{"hidden_act": "gelu", "attn_scale": 0.177, "parallel_block": true, "init_std_o": 0.0, "optimizer": "soap_variant", "learning_rate": 0.00359, "max_grad_norm": 1.0, "schedule": "wsd", "dataset": "wikipedia_en"}
Each number is 128 + 32 x the weight over the matrix's rms, rounded and kept within 0 to 255. Layers, rows and columns count from 0.

# layer 21 MLP up, 3072x384, rms 0.0693, rows 313-365, columns 64-127
[[119 120  98 124 123  72  99 164 127  96 138 119 100 120 128 137 136 123 120 195 105 155  99 133 112  77 207 114 168 129 144 103 179 107  83 152 120 126  86 152 126 122 120 112 161 118 156 138 130  78 137 109 171  82  87 169 118 176 120 135 116 112  99 180]
 [ 72 124  79 106 189 196 108 151  96  86  98 118 103 149 123 190 154 105 109 106 102 144 105 136 178 114 195 114 120 224 122  94 153 175 217 179  59 166 136  85 115 231 161 163 106  88 190 145 186 117 181  83 111 128 165 190 141 114 193 118  96 167 141 181]
 [119  81  92 126 117 105 114 124 169  72 118  97  74  83 102 192 148 166 114 140 129 132 100 144  85 154 139 127 125 142 146 155  96  75 143 102 132 111 112  91 164 124 116 113 141  78 117 121 106 151 136 157 180 139 143 150 147 104 134 117 101 143 182 142]
 [209 123 120 143  71 161  74  99 135  98  75 154 135 192 138  80 139 122 152 123 112 138 168 151  99 154 102 158 168 120 158 120 175 150 119 108 153 129 108 134 119  87  97 107  91 127  85 137 109 130  65  88  90  90 158 128 196 137 151 159 144 158 191  92]
 [132  98 115  65  92 150 135  58 160 109 152  67 129 110 214 127 138 133 130 161 103 114  99 161  59 147 120  73  94  80  90 191 159 103 134 121 105 111 132 118 120 143 106 197 124 126 131  98 160 104 123 144 177 124 146 114 139 145 133 129 148 211 104 131]
 [190 131 161 176 113 143 104 180 167 159 117 117 118 114 116 144 115 115 140 171  83  94 129 129 113 138 114 123 104 131 119 177  77 134 154 161 101 116 165 120 105 118 140 147 136 147 118  94  88 155 143  95 152 119 157 128 131  63 164 106 140 156 148  82]
 [116 155 174 125  92 173 148 186 151 166  82 121 135  84 138 121 104 112 135 100 100 116 135 111 144 149  83 111 127 132 103 162 140 107 130 121 112 144 106 135 146 156  62 191 117  78 135 146 140 128 171 134 125 125 139  99  96 134 114 160  78 147  85  98]
 [137 140 142 150 137 107  78  90 121 193  97 104  96 134 144 148  96  91 150 147 157 116  64 141 162 102 110 177 100 102 175 156 173 129 134  65  98  77 152 166 135 133 136 164 129 154 158 112 125 103 166 109 156 142 134 145 179 130  84 148 142 179  72 145]
 [112 150 155 113 150  63 116 139 130 124 113 146 175 122 148 215 157 139  89 116 101 112 139 116 124 123 151 156 142 124  94  60 127 153 131  94 111 106 124  78 178 175 109 177 137  83 162  62 145 185 116  93 141 130 145  92 131 121  96 156 125 130 124 105]
 [165 144 145 144 154 171  92 139 139  89  67 110 116 114 164 180 133 143 113 145 110 126  53 123 132 125 123  96  98 100 146  90 209  86  75 153 187 106  81 139 189  62 111  71 121 126 140 100  74 153 133 134 105 160 130  52 162  70 129 112 121  99 156 114]
 [132 187  87 115 157 150 143 113 173 176 146 142  88 141 179 194 111 138  50 168 169 115  75 165 100  43 110 100 116 124 129 141 104 118 104  81 135 131 175 126 127 127 103 139 139 141 108 172 188 102  94 185 153  92 106 127 159 128 152 141 157 129 154 151]
 [103 151  98  81 165 106 117 173 129 129 154  62  99 135 108 148 164 130 136 202 157 134  92  97 158 153 170 133  96  96 161 155 151 153  65 160 146 122 127 130 136 142 120 157 173 136 199 127 148  86 176 153 131 119 171 125  88 138  67 146 138 135 165 133]
 [104 133  78  80 128 139 133 105 158 103  90  50 131 147 102 144 138 153 156 111 119  74  97 100 132 143 156  68 166 109 116 184 133 160 162 102 121 178  45  85 164 156 125 153  96 146 154 166  99 129 130 156  88 136 123 120 188 108 169 121 109 131 125 160]
 [155 125 115  86 102 134 133 142 139 109 113 119 136 118 106 127 124 106  83 152 117 133 130 108 102 172 147 142 121 167 117 142 154 127 177 104 139 110 132 129 108 168 137 119  82  82 139  83 181  83  90  88 173  93 123 143 137 107 159 133 128 118  83  95]
 [ 95  49 138  99  91 112 106 156 140 169 141 140 117  92 124 138  89 131 121  98 117 149 104  86 150 148  98 136 122 192 112 129 152  72 153 108  87 145  93 193 123 124 131 130  97  42 104 102 130 118 143 140 146 154 105 158 161 124 118 103 104 107 162 129]
 [135 142 121 160 172 133  89 121 143 116 122  63 112 152 131 139  78 141 112  91 150 132 167 107 142 130 142 112 146 117 129  95 187 104  69  90 110  83 155  46 143  44 144 115  95 103 132 131 201 132 157 173  92 108 187 114 135 119 139 135  54 142 134  76]
 [137 164 124 161 115  83 120 127 117 167  95 151 146 154  96 135 100 154 171 140 144 122 168 159 172 106  93 195  83 117 114 135 151 134 110  83 157 112 151  79  66 104 128 114 117  83  92  62  74  92  86 176 174 148  97 175 116  76 170  75 120 133 141 150]
 [143 167 224 102  78 147 183 143 186 179 102 141 125 146 128 163 178 147 137 104 149 166 109 118 104 191  55 166 104 124 122 132 134 146 108 101  68 133 123 147 130 159  92 147 110 104 158  91 183  51 154 143 118 120 161 145 118 121 107 154 103  99 169 109]
 [147  80  78 152 136 121 131 146 139 138 112 115  60 167 103  86 159 105 204 153 136 134 125 102 127 123 143 175 150 127 134  86 160  82  97  93  58 196 114 103 121 154 110 163 102 163 136 133 161 100  95 118  94 106 105 165  83 121 117 137  81  85  87 119]
 [138 126 112 140 100 121 117 157 117 149 143 174 127 152 171 132 208 161  77  85 134 129 161 156 141 118 157 150 167 153 120 131  91  83  94 106 132  85 115 146  98 122 155  74 173 133 112 141 128 143 129 134 111 139 115 168 183 130 175 101  85 135 146 140]
 [137 103  71 101 150 158 116 166 159 175 184 164 102 108 127  92 156 151 166 106 120 154  89 120 146 100 136 149 134 114 125 142 127 138 127 155 137  79 138 141 164 160  98 134 160 175 178 152 172 142 153 119 162 140 136 175 154  92  84 170 128 134 103 137]
 [132 153 165 191 162 129  37 130 106 112  41 190 153 102 155  80 168 115 155 156 153  99 187 157 132 112 103 147  86 124 144 197 168 140 142  65 105 125 142 175 185 116 113 140  97  85  98 159 187 108 138 156 176 132 128 127 112 150 168 142  81 137 164 135]
 [143 201 131 120 111 121 207 155  53  92  99 148 159 177 116 144 115 178 137 136 161  69 136 170 144 112  88 119 117 118  98 141 110 150  57  94 116  92 132 119 105 142 149 200 184 139 172 150  89  95 116 157 128 128  97 159 122 123 114  92 119 219 117  79]
 [112 132  98 152 119 160 152 177 192 112 160  76 127 121 133 131 147 125 173 162  98 105 128 139 109 106 128 112 120 146 114  91 137 148 128 131 182 132 125 157 159 173 110  83  84 158 111 211 132 191 136 131 149 109 131 116 108  76 121 141 167 116 117 152]
 [149 147 131 108 157 128 119 138 130 116 121  93  98  86  75 112 141 109 107 133 123 176  52 107 164  88 139  92 158 113 137  95 113 146 174 121  84 147  97 167 109 119 171  62 141 111  96 169 182 166 168 133 134 103 111 135  95 145 156 101 128 186 154 135]
 [126 161  92 131 132 124  69 125 103 145 131 132 186 136 102 134 154 141  35 142 185 130 119 103  52 126 107 139 126 182 181  88 153  69  87 150 130 165 119 130  73 138 114  65  84 124  96 134 156 187 162 128 210 105  79  88 175  93 146  85 151 129 106 164]
 [142  82 145 110 109 141 102 101 172  51 188  80  62  95 168  98 170  77 143 127 168 179 161 127 157 120  78 122 132 181 162  65 150 114  91  99  89 114 109  80 140  99 119 149 145 134 145  86 120 137 125 115 104 132  66 167 112 148 164  94 113 117  91 128]
 [137 114  98 153 102 162  98 118 167 154 112  92  78 151 146 126 132 122 152 161 144 156 132 134  74  87  98 145 131 108 119  88  94 125  70 145 155 131 117 129 143  98 116 127 112 130 131  70 116 179  98 148 103 105 152 123 165 139 187 155 165 104 138 130]
 [138 143 126 138 133 192  79  94 117 105 168 156 217 131 145 130 147 123 152 123 151 106 105 141  82 142 102 112 111 134 152  68 130 164  95 130 162 124 168 163 158 115  93 138 127 159 110 134 118 136 121 125 149  83 119 102 117  93 115 134 136 159 112 127]
 [122 153 139 158 135 143 102 188 134  98 114 151 134 106 126  91 170  90 136 109 129 152 142 169 173 160 111 103  80 135 125  72  87 101 128  99  59 134  92 187  79 108 115 150 163 102 104 103 142 110  82 160 128 131  94 124 176 131 183 124 135 112  96 130]
 [174 106 146 134 162 140 134  92 171 126 130  99 120  63 109  69 134 118 114 108 130 132 147 129 122 114 153 157 121 174 125 181 116  70 134 185 117 140 133 154 112 154 100  63 208 178  92 144 166 163 191 134 131 108  78  90 170 119 128 121 120 169 117 140]
 [157  91 114 186 175 146 116 134 173 135 171 165 178  81 101 140 108 103 148 124 107 117 167 120 106 116 140 121 110 155 101 129 135 149 109  64  81 106  86 105 120 194  79 149 102  92  87 175  83 123 120 146 101 164 103 121 119 108 152 148 110 119  91 110]
 [138  66  90 117 101 123 161 156 136 158 102 134  93 133 152 122 203  56  61 174 139 115  99 112 163 141 139 118 125 135  93 117 130 130 138 116  99 151  99 177 155  93  95 100 140 130 175  71 148 151 110 167 150 115 113 162  92 152  91 149 155 150 157  89]
 [126 133 124 175 160 125 168 121 141 178  70 119 132 181  86 132  85 126 140 102 165 167 116 147 134 112 143 146 152 157 135 114 204 124 124 152 193 161 104 124 146 138 130 168 107 145 113 100  96 123  88  67  80 138  92 155 120  59 139 142 150 112  62 165]
 [105  87 171  86 176 111 125 123  75  96 152 128 138 156  67 100 162  96 122 137  95 102 202 110 118 140 112  97 132 138  99 137 133 134 108 146 100  99  87 106 137 139 146  98 135  73 118  86 120 130 146 167 120 137  97 116 102 109 205 129 112 114 201 128]
 [111 135 143 150  86 101 166 132 127 163 162  82 183 135 114 193 116 174 151 135 117 132 129 143  95 107 139 127  75 111 100 149 104 138  80 118  94 132 160 127 100 131 157 139 179 146 164  92 135  47 133 118 102 181 178 128 128 155 159  91 114  92 133 114]
 [179 131 151 155 174 127  97 106 121 142 140 169  92 145 178 115 125 105 149 178 141  88 173 140 173 104  88 131 115 168 140 199 131 154 104 115  74 130 158 110 127 124 111 154 175 149 176 108 165  90 133 149 168 114 122 112 162 132 109 125 106 141 129 159]
 [131 153 120  87 196  88 125  96 174 119 135 150 166 164 143  72 122 137 104 209  98 111 196 135 156 149  91 130 100 137  96 149 148 175 123  70 129 132 145 131  96 179 132 112 108  68 170 149 120  42 150 148 109 160 100  78 182 168 223  75 172 113  91  78]
 [145 176 102 165 115 199 142 123 155 109 102 161 123 142 118 137 134 136 146 117 110 108 129 124 123 149 139 166 108 121 108  99 152  82 132 114 127 143 146 155  97 156 164  97 173 158 143 109 108  98 130 160 115 114 129 110 134 175 159 135 206 122 163  74]
 [141 125  73 131 104 153 101 135 127  93  81  97  73 119 138 131 122 103  84 128 108 148 195  69  99 159 115  78 122 170 132  97 156 203 141 135 101 155 117  66  68 122 206 127  63 100 110 161 142 116 151 129 107 176 137  88 147  87 121 114 155  81  61  92]
 [100 149 119 131  72 123 182 114  96 100 104 132  87 131 143 146 169 132  83 166  79 184 155 122 129 100 132 165 193 125 150  55  95 164 114 151 121 139 177  48 142 191 126 115 169 114 132 102  99  56  66  62 114 118 106 121 123 124 162 171 152 173  85 110]
 [112 104 137 109 179 156 107 135 160  96 116 142 128 164 131 106  89 113  98 148 131 167 140 119 138 173 125 139  83 122 171 150 114  84 152  81 155 120 116 189  89 155 132 127 167 104  97 153  88  65 107 101 175 105 123  93  69  77 139 131 109 156  87 177]
 [136 107  84 164 143 145 137 145 166 134 145 154  52 141 110 105 133 105 139 121  90  89 109  57  90  98  87 149 113 133  71 123  78 117 105 132 123 155 127 138  77 142 104 126 137 109 155  90 130 134 171 166 124 181 138 112  86 147 185  95 112 143 173 152]
 [105 164 183 184 175  80  85 148 189 148  93 134  78 186  81 100  84 110 150 129 173 145 147 121 159 147  81  94 131 172 150 141 112 104  52 112 151 127 139 112 138 191  92 174 103 111 140 130 115 115 106 126  80  88 112 122 100 117  94 100  97  74 176 126]
 [139 173 139  86 139 162  89 119 110 147  84  81  91 134 132 107 152 119 132 166 140 117 108 170 129 125 146 150 134 129 119 115 121 100 117 102 163 140 101 131 158 101 132 170 121 120  96 169 135  95 103 100 141 114 111 104 124 164 125 161  84 141 116 125]
 [133 111 122  83 164 128 105 105 168  92 100  73 223 161  79 234 100  93 105 176  75 134 105  52 138 151 191 116  62 168 118 131 102  78 106 133 158 165 138  90 107 160  71 114 122  80 127 156  84 155  83 178 123 178 194  60 148  48 100 121 121 119 148 118]
 [124  90 139 107  43  96 177  81 183 104 114  88 172 157 194 168 154 153 153 114 161 175 171 127 182 152 142 134 121 133 122 149  89 174 139 112 139 183  97 182 131  64  74  99  95 142 119 139 141 189 148 108 152 159 172 146 115  68 148 149 109 128  98 163]
 [149 177 178 139 191 106  81 168  51 104 136 104 195  34 113 131  85 139 101 121 146 144 137  73  67 159 128 119 129 165 140 159  52 138 150 118  74 110 113  84 131 157 140 160 187 123 102 169  60  87  77 134 125 165 151 171 110 135 153 142 135 109 135 132]
 [127 109 123 114 143 142 174 100 101 110 116  99 178 137 153 165 116 139 135  70 116 133 123 119 161 122 117 119 130 160 115 124 148 153 135 104 120 132 163 145 141 143 110 139  50 131  83  99 133 162 106 125 113 135 163 123 177 129 124 178 166 127 107  94]
 [119 138 124 158 179 119 240 158  76 134 145 125  93 125 115 163 175 100 149 135 106  86 103 117 118 118 146 126 100  92 102 130 155 167 188 147 155 100 124 106 158 123 134 140 166 180 153 117 106 142 114 138 146  92 130 102 137 187 142 174 101  93 109 160]
 [107 128  99 129 177 110 117 143 122  79  48 120 102 138  90  96 177 141 142 157 155 103 149  91 136 182 116 120 129 138 119 178 109 132 150 141 119  93 154 142 144 128 126 122 144  86 163  44 121 172 168 144 149 127 152 178 135 114 100 184 120 163 138 116]
 [125  78 144  96 132 123 148 174 173 147 147 156 113 143  84 106 111 104 101 118 179 107 183 132 137  81 118 140 120 109 172 117 141  83 174 128 115 136 209  89  84 100 127 116 192  90 137 201 122 146 137 121 146 124 123 123 130 128 123 162 137 193 162 176]
 [ 37 177 105 134 110 132 123  60  98  66 105 150 118 126 119  98  82 122 105 133 127 181 164 182 103 154  80 153 102 126  63 168 133 157 152 142  92 125 101 174 121 181 114 133 119 168 131 116 202 117  75 155  73 137 118  91  75 148  97 113 144 157 178 117]]
# layer 21 MLP down (transposed), 3072x384, rms 0.0792, rows 313-364, columns 64-127
[[110 108  94  68  76 117 122 121  73 145 158 150 154 133 162 157 136 128 199 129 140 153  60 140 148 105 182  99 151  91  95 128  98 131 133 136 118 137 144 132 117  89 151 174  84 165 161  91 128 115 168 142 133 167 113 162 166  84 110 116  63 171  59 168]
 [ 62 136 104  77  84 100 103 100  91 144 154  88  81 168  93  99 119 136 117 193 150  87 206 142  66 124 134 132 133  89  81 125 106 118 106 133 106 130  80 163 177 114 110 156 149 163 110  88 137  70 162 121 119 143  66 109 128  94 174 121 115  67  86 160]
 [ 80  75 169 153  78  87 122  97 128 192 133 147 171 106 125 107  84 130 123 168 135 102 135 153 126  83  87 199 106 152 103 124 130  76 136 140 168 115  94 161 131 121 141 147 109  76 140 102 125 131 137  85  96 104 158 106 100  87 162 120  81 131 108 135]
 [133 105 118 208 124 124 113 122  94 162 150 149 156  90 143 106  82  80 110  85 130  88 132 117  95 123 150 113 104 165 101 164  92 133 128 148 149 123 181 176 119 101 163 103 102 161  96 185 126 164 155 152 119 137 113 165  58  92 158 168 105 157 131  77]
 [ 83 100 105 123 108  94 123 143 120 161 157 143 206 138  83 138 149  75 155  74  96 113 149 129 162 137  29 114 123 103  75 154 149 171 152 142 131 103  95 209 104 111 189  59 130  49 140 112 200  70  87 147  85 124 165 151 132  68 113 113  98 143 165 106]
 [107 151 111  95  96 140 149  87 137 131 192 126  81  86 108 128 148 103 112 161 133 171  99 134 124 131 116  97 147 123  75 205 142 112 128 125  77 153 133 124 176  93 126  95 133 157 169 172 150  75 162  47  85  75 125 102 139  96  88 109  57 128 133  66]
 [ 65 166 117  54  90 120  98 151  85 154 117 149 149  83 105  84  99 127  92 153 159 133 160 142  99 130 115 116  86 101 105 139 126 161  56 120 161 151 119 138 117 142 131  42 101  64 114  89 111  82 166 124 128 135 121 153  87  53 100 154 116 108 115  60]
 [ 95 132 138  73  95  71 128 138  82 154 157 148  71  65 148  92  92  64  66 124 116 112 101 139 140 146  92 113 185 103  95 170 104 113  80  88 108  93 135 192  77 117 171 107  94 121  44 121 106 134 141 157 142 123 111  93  66 136 102  85  91  70 101  77]
 [107 121 184 126 174 165 143 126 149 134 200 113 126 106 105 132 148 121  86 135 100 129 149 107 173 108 104 147 137 115 116 182 184 108 104 133 140 116 103  83 116  94  81 142 121 133  88 166 108 165 135 170 116 124 117 154  93 117 144 178 150 109 105 160]
 [ 76 103 111 125 101 118 135 155 117 154 117 160 135 117 174 114 103 114 121 171 113  98 136 100  57 145 138 155 137 121  44 139 138 143  82 125 120 100  63 175  61 171 118 108 118 189 136 133  69 121  88  98  65  98 206 112 141  99 139 124  99 107 111  93]
 [ 89 100 129 151   9 165 117 115 144 153 161 154 169  93 105  82 126 134 105 121 108  53 163 105  48  83  58 131 156 161  83 147 103 135  87 146 127 197 123 177 103  85 103 101  92 160 110 139 129  86  54  88  96 119 137  58 135  92  66 136  85 120  81  93]
 [152 118 105 138 114  99 151 123 135 126  99 168 162 132 137  98 123 113 113  62 111 100 116  78 117 133 172 132 163 115  66 110 224 124 167  95 142 197  82 132  95 107 173 187  92 197 109 154 129 142 149  56  82 140 109  51 169  78 125  77 130 140  98 148]
 [115 131 159  16  84 131 145 131 123 134 144 111 100 126 118  84  72 100 158 138 155 126 141 109 156 170 102 146 168 125 118 216  95 117 110 125 117 108 114  73 170 148 132  62 124  95  72 137  96 129 122 155 105 102  74 119 113 173 151 119 135  99  96 135]
 [ 99  90 138  78  94  94 102 148 103 110 150 140 118 144 137  92 156 163 107 146 135 113 155 144 143  90 115 137 151 142 145 127 179 112 131 119 138 117 140 172 165 113 139  86 105 126  92 120 114  96  99  95  93  80 108 128 114 101 133 140 124 166 144 109]
 [ 82 146 150 150 100 104 147  75 176  62 106 124 162 161 131  94 134 130 104  61 109 109 129 113 109  90  97 138 202 127  66 218  64 138  94 163  61 115 100 147 142  96 130 160 120 121  94 135 105 116 157 117 125 103 136 101 107  96 147 105 119  80 111  86]
 [106 133 167 131 141 133 113 112 111 135  71 118 149  90 131  86 152 103 126 124 135 111  99 141 113 157 116 114 129 111  61 138 137 104 135 145 124 162 125  44 101 178 178 138 105 186 147 130 120 147 109 167 110  96 140 132 104 158 125  58 147 152 115 103]
 [107  95 162  78  72 151 123  44 118 132  55 113 164 103 165 187 120 116 151 120 113  78 160 113 124 145  53 113 108 132 121 124 142 139 105 128 116 106 125  82 100 146 119 115 140 189  49 128 138 125 172  88  79 150 161 117  75 140  96 106 175  68 114  85]
 [ 99 173 106  97 118 168 128 174 180 132 115  94 113 139 125  82 106 108 162 177 112 125 100 131 144  90 190  93 135 103 148 120 126 120  90 119 120 104  86 160  90 132  96 160  78  82 118  94  69 118 150 113 156 121  96 167 166 115  91  95  92 144 140  86]
 [ 97 140 131  84 113  64 151 138 143 135 134 119 131 127 167 144  64 116  89 150 151 163 155 152 118 137 173 141 108 188 145 118  98 115  86 144 123 115 124 129 129  86  98 107 118 109 134 124 100 112 147  93 119 143 153  68 139 113 158 111 189  84 144 162]
 [ 82 141 135 135 109 101 149 110 103 115 134 130 162  89 127  62 168  95 181 150  80  85 139 180 124 125 153 130 148 109 111 153 113 145  70  69 114 121 138 147 114 194 149 114 156  81 158 127 107 193 116 138 114 131  89 104  87 132 110  52 154 111 120  81]
 [119 151 135 138 133  62 142 131 141 144  83  95 141  99 120 112 129 128 108 192 122  95 111 129 146 164 108 183  92 110 107 151 139  99 154  89 138  94 138 126 143 136 141 123 129 163  88 134  76 106 132 175 138 131 149 178 106 114 130 103  77 101 133 143]
 [125 120 147 149 111 114  81 140 122 144  76  98 141  94 141  86 176  97  98 154  65 119  73 196 112 121 101 148 110  81  92 156 129 132 104 137 137 124 135 123 200 149 118 132  61  87 121  45 104 162 124 113  68 165 103 163 103  53 104  70 126  85  71 127]
 [ 88  93 121 146 144  79 120 116  63  57 162 168 163 111 152 114 145 113  49 155 161 168 178  88 142  99  94 125 137 133  91 169 119 109 113 144 127 145 117 186 112 161 159  62 139 102 130 168 138 140 144  95 103 123  52 141 100 124 128 141 167  91 130 110]
 [143 113  67 114 113 150 173 123 109  98 145 167 150  92 161  62 157 132 133 150 156 130 163  77 146 140  75 120 157 111 138 132 166 128 130  98 105 138 121 154 121 138 141 131  97 198  94 117 133  56 139 127 112 157 115  75 110 142 121 113 123 111 131 134]
 [118 103 133  71 125  64 119 123  97 140 193  93  96  82 158 163 137 119 102 158 107 130 197 127 124 144  83 108 170 161 165  78  91 112 113 106 105 107 108 155 140 122 148 147  96  91 152 130 113 123 164  86 108 180 133 160 111  74 135  88 125  75 112  82]
 [144 112 160  85  73 183 114 154  89 159 172 132 148 131 143 144  98  96 127 116 175 164  91  88 142 107  92 152 115 164 197 157  51 166 113 103 141 131 112 171 118 128  81 161  63  89 183 155  96 123 129 102  97 158 177 109 128 119  83  69 100 128 158 113]
 [ 88 110  60  70  90  76 195 115  18 179 155 171 113 100 134  37 156 142  62 153  46 101 122 125 116 121 137 163 101 137  30 136 139 116 113  69 143 133  85 152 150  81 164 106 136 117 130 131 118  76 117  95  70 150 128 128  85 110  71 105 102 108 121 129]
 [ 85 131  80 136 171 109 100 102 146 183 157 117 112 114 117 121 105 165 140  99 140  58 136 141 111 143  83 108 137  79 153 138  68 162 101 139 119  89 116 200 150 147  91  91  50 156 100 145 133 128 117  87 161 101 117  85  62  70 186  93 151 160  83  79]
 [132 130 113 169 136 142 124 159  67 110 144 130 139 154  70 152  72 152  65 120 184 109 175 102 105 142 142 137  95 101 118 152  92 120  94 110 168 144 146 181 116 159 174 123 110 100  76 126 137 133 162 113 116 112 127 110 127  74  82 154 137 119 113 108]
 [107 124 151 124 115  75 120 135  68 157 138 134 141 150 106 181  96 168 134 138 132  80 127 129 128 133 136 129 132  93 120 163 118  99 110  79 145  96 155 180 150 106 108 127  85 101 124 126 125 116 130 119 118 121 147 119 122 135 124 159 159 139 103 132]
 [ 99 132  34  82 142 155 129 143 134 109 169 172  71 133 126 166  88 113 111 107 133  90 147 100 155  91 130 142 180 109 148 159 166  92 119  78  90 106 124 180 176 122 200  78 107 175 108  81  96  83 145 130 116 157 122 117 101 103 121 107 116 136  95 133]
 [151 146 148  57 105 106 122  97  70 110 172 121 127 117 185  77 144  99 136  99 108 123  72 124 100  95 102 159 105 146 106 148 123 178  81 107 161 143 146  99 159  92 139  46  84 171 136 144 145 129  55 138 100 105 142  95 135 147 111 132  99 116 136 154]
 [108  98 126  88 165 130  97 167  50 169 139 119 135 116 136 136 109 102 105 129 162 107 109 126 144  88 150 139 122 155 101 131 112 112 155 126 129 152 138 132 156 118 140 107  98 131 111 110 158 102 129 102  91  79 171  87  98 105  95 113 163  98  97 139]
 [110 143 107 115 135  88 144 133  95 139 165 116 146 155 159  92  71  74 141  72 107 143 129  90 146 113  69 137  90 128  96 159 112 143 100  69 111 100 138 138  90 110 149 175 155 143 171  75 144 155 118 151 113 178 153  64  81  66 138  75 108 113 165 157]
 [151 169 169  99 166 134 142 140 110 147 119 132 130 181 147 201 110 151 166 166 127 141  95 143 167 127  93 141 133  78 120 116 160 140 123 137 130 139 123 137 205 118 140 143 139  56 199 116 146 136 139 183 126 145 128 137 150 100 131  96  89 113  99  98]
 [209 139 169 163  87 110  73 167  86 105 136 128 144 154  82  93  55 101 166 132  81 109  93 196 148 135 132 159 115 140 131 152 177 156  93  71 174 132 143 127 178  92 200  67 145 129 116 161 124  33  82 134  74 109 167 154 140  73  80 121 134  94  41 104]
 [111 105 126 112  85 138 130  82  31 111 173 142 119 126 124  76 105  89 175 130 155 107 152 111 150  94 105 141 113  71 139 109  83 111 114  89 118 174  70 126 143 167 160 113  98 112 130  83  77 105 159 126  87 152 132  92 105  48 100  78 108  99 170  90]
 [168 153 195 202  84 197  95 131 115 142 156 129 121 118 183 156 159 148 146  60 138 166  98 113 146 136 156 172 202 101 121 113 106  80 176  89  89 136 130 105 149 152  61  96 137  58 117 136 102 167 193 106 153  97 190 126  91 166 107 127 175 175  99 117]
 [116 147 110 116 106 136 171 133 107  88 149 191  76  90 108  93 174 103  90 126 150 104 121 120 184  94 116 145 121 176  90 184 143 119 125 114 134 157 129  76 109  87 176 118  91 117 141 110 151  73 110 148 126 118 158  98 151 140 142 154 101 127 206 185]
 [146  65  71  65 115  82 137  72 117 128 143 151 114  75 161  57 147  86  45  92 142  86 167  99 198  97  71 160 171 102 124 145 125 174  95 131  81 134  94 191 143 101 136  86 152  99 163  85 140  65 116  58  80 121 134 143  92  59 206  91 130  88  82  96]
 [ 56 130  40 136  73 124 113 129 123  91  93  85 149 134 121  87 127 144 160 116 100  64 121 165 127 147 126 130 124 115 121 135 133 118 174 123 140 111 124 114  94 139 159  93 112 135 105 180 160 122 104 165 144  81 172  93  78 167 141 167  73 108 129 148]
 [159 157  86  85 103 152 105 121 112 151 136 164 112  96 109 122 131  88  90  95 180 133 103 181 136 113 165 132 112 145  75 143 119 144 117 194 128 117 135 185 136 133 135  70 143  54  87 177 186 163 105 134 111 113 131 119  80  95  84 120 159 109 145  67]
 [ 90  65  65 101 103 170 106 122  80 162 148 178 115 157 163 136 100 111  76 134 118 102 133 137 134  95 118 140 133 123 125 159 125 168 131 163 145 120 131 159 155 125  97  99  67 118 112 168 119 133 158 118  85 162 185 148 100 133 108  73 167 100  92 158]
 [157  53 100 109 120 117 137 187 130 190 130 160  96 147  90 180 125  82  96 191 108 137 132 108 162 108 127  67 107 209 109  75  88 134  22 140 129 129 140 159 140  63  94 160 138 119 154 124  93 116 133 141  94 104  68 148 131 116  82 158 164 104 101 147]
 [ 76 110 101 112 125 168  98  95  65 122 191 210 106 109  84  95 102 124  99 118 130 119 149 146  99 179  76 173 127 157 115 158 149  65 125  86 129  93 114 127 142 116 153  99 120 109 160  94 103 154 141 105 154 144 136 143 116 106 170  77 169 106 148  65]
 [119 173 117  87  70 131 122 108 131 141 117 168 165 124 140  65 154 132 144 120 156 164 100 169 134 122  93 205 150  90  50 145 150 162 158 130 111 112 118 190 167  38 147 132 160  96  86 160 157 121 139 154 113  80  86 159 173 172  86 149 126 112  86 142]
 [143  86 130  86  98 165 173  93  92 124 154 124 130 107 163 119 125 174  87  83 165 101 119 118 190 178  97  66 175 120 138 131 151 145 150 139  82 105  67 163 140 116 135 129 161 129 106 100 170 123  60 170 146 162 102  84  98 112  95 131 157 100  88 114]
 [149 105  35 171  99 122 135 168 118 133 140 167 184 110  94  92 121 189 144  93 142  89 137  87 152 158 147 101 137  97  81 117 159 158 102 108 121 131  71 162  26 106 120  79 113 151 110  72 183 111 125 124 131 107 117 122 153 100  98 107 206  94 143  88]
 [170 159 144 144 120 123 119 140 150 165 128 142  86  80 124 117 107 192 146 142 103  89 156 162 117 131 118 114 174 108 100 170 163 125 154 103 141 122  62 140 130  69 119 137 221 175 100 123 129 136 159 146 160 143 116 134  57  46  72 173 114 136 112 128]
 [115 160 109  99  72 108 156  88 117  89  89 184 119 138 113  36 160  77 105 106 133 113 127 109 105 145 118 115 159 136 116 108  67 104  71 150 154 162  89 196 135 116 160 111 116 133 146 146 133  69  92 122  97 135 153 154 133  81  85 153 117  99 104 127]
 [ 72 171 147 150 149 130  92 121 151 104 105 111 125 123  85 109  66 109 105 115 120 110 135  81 107  78 102 156 131 136 111 114  62  89 115  86 145 105 131  42 128 129 149 141 142 255 124 130 116 133 127 159 141 131 131 142 151 121 176 101 176 151 142  83]
 [136 110 133 145  93 116 141 132  83 124 142 173  85 116 125 126 132 100 145  94 149 121 209 190 190 170 166 110 160 142 123  96 136 113  86 188 161 151  78 159 122 144 154  88 119  60 134 138  82 155 114 162 106 167 122  65  95 124 132 100 144  95  90 113]]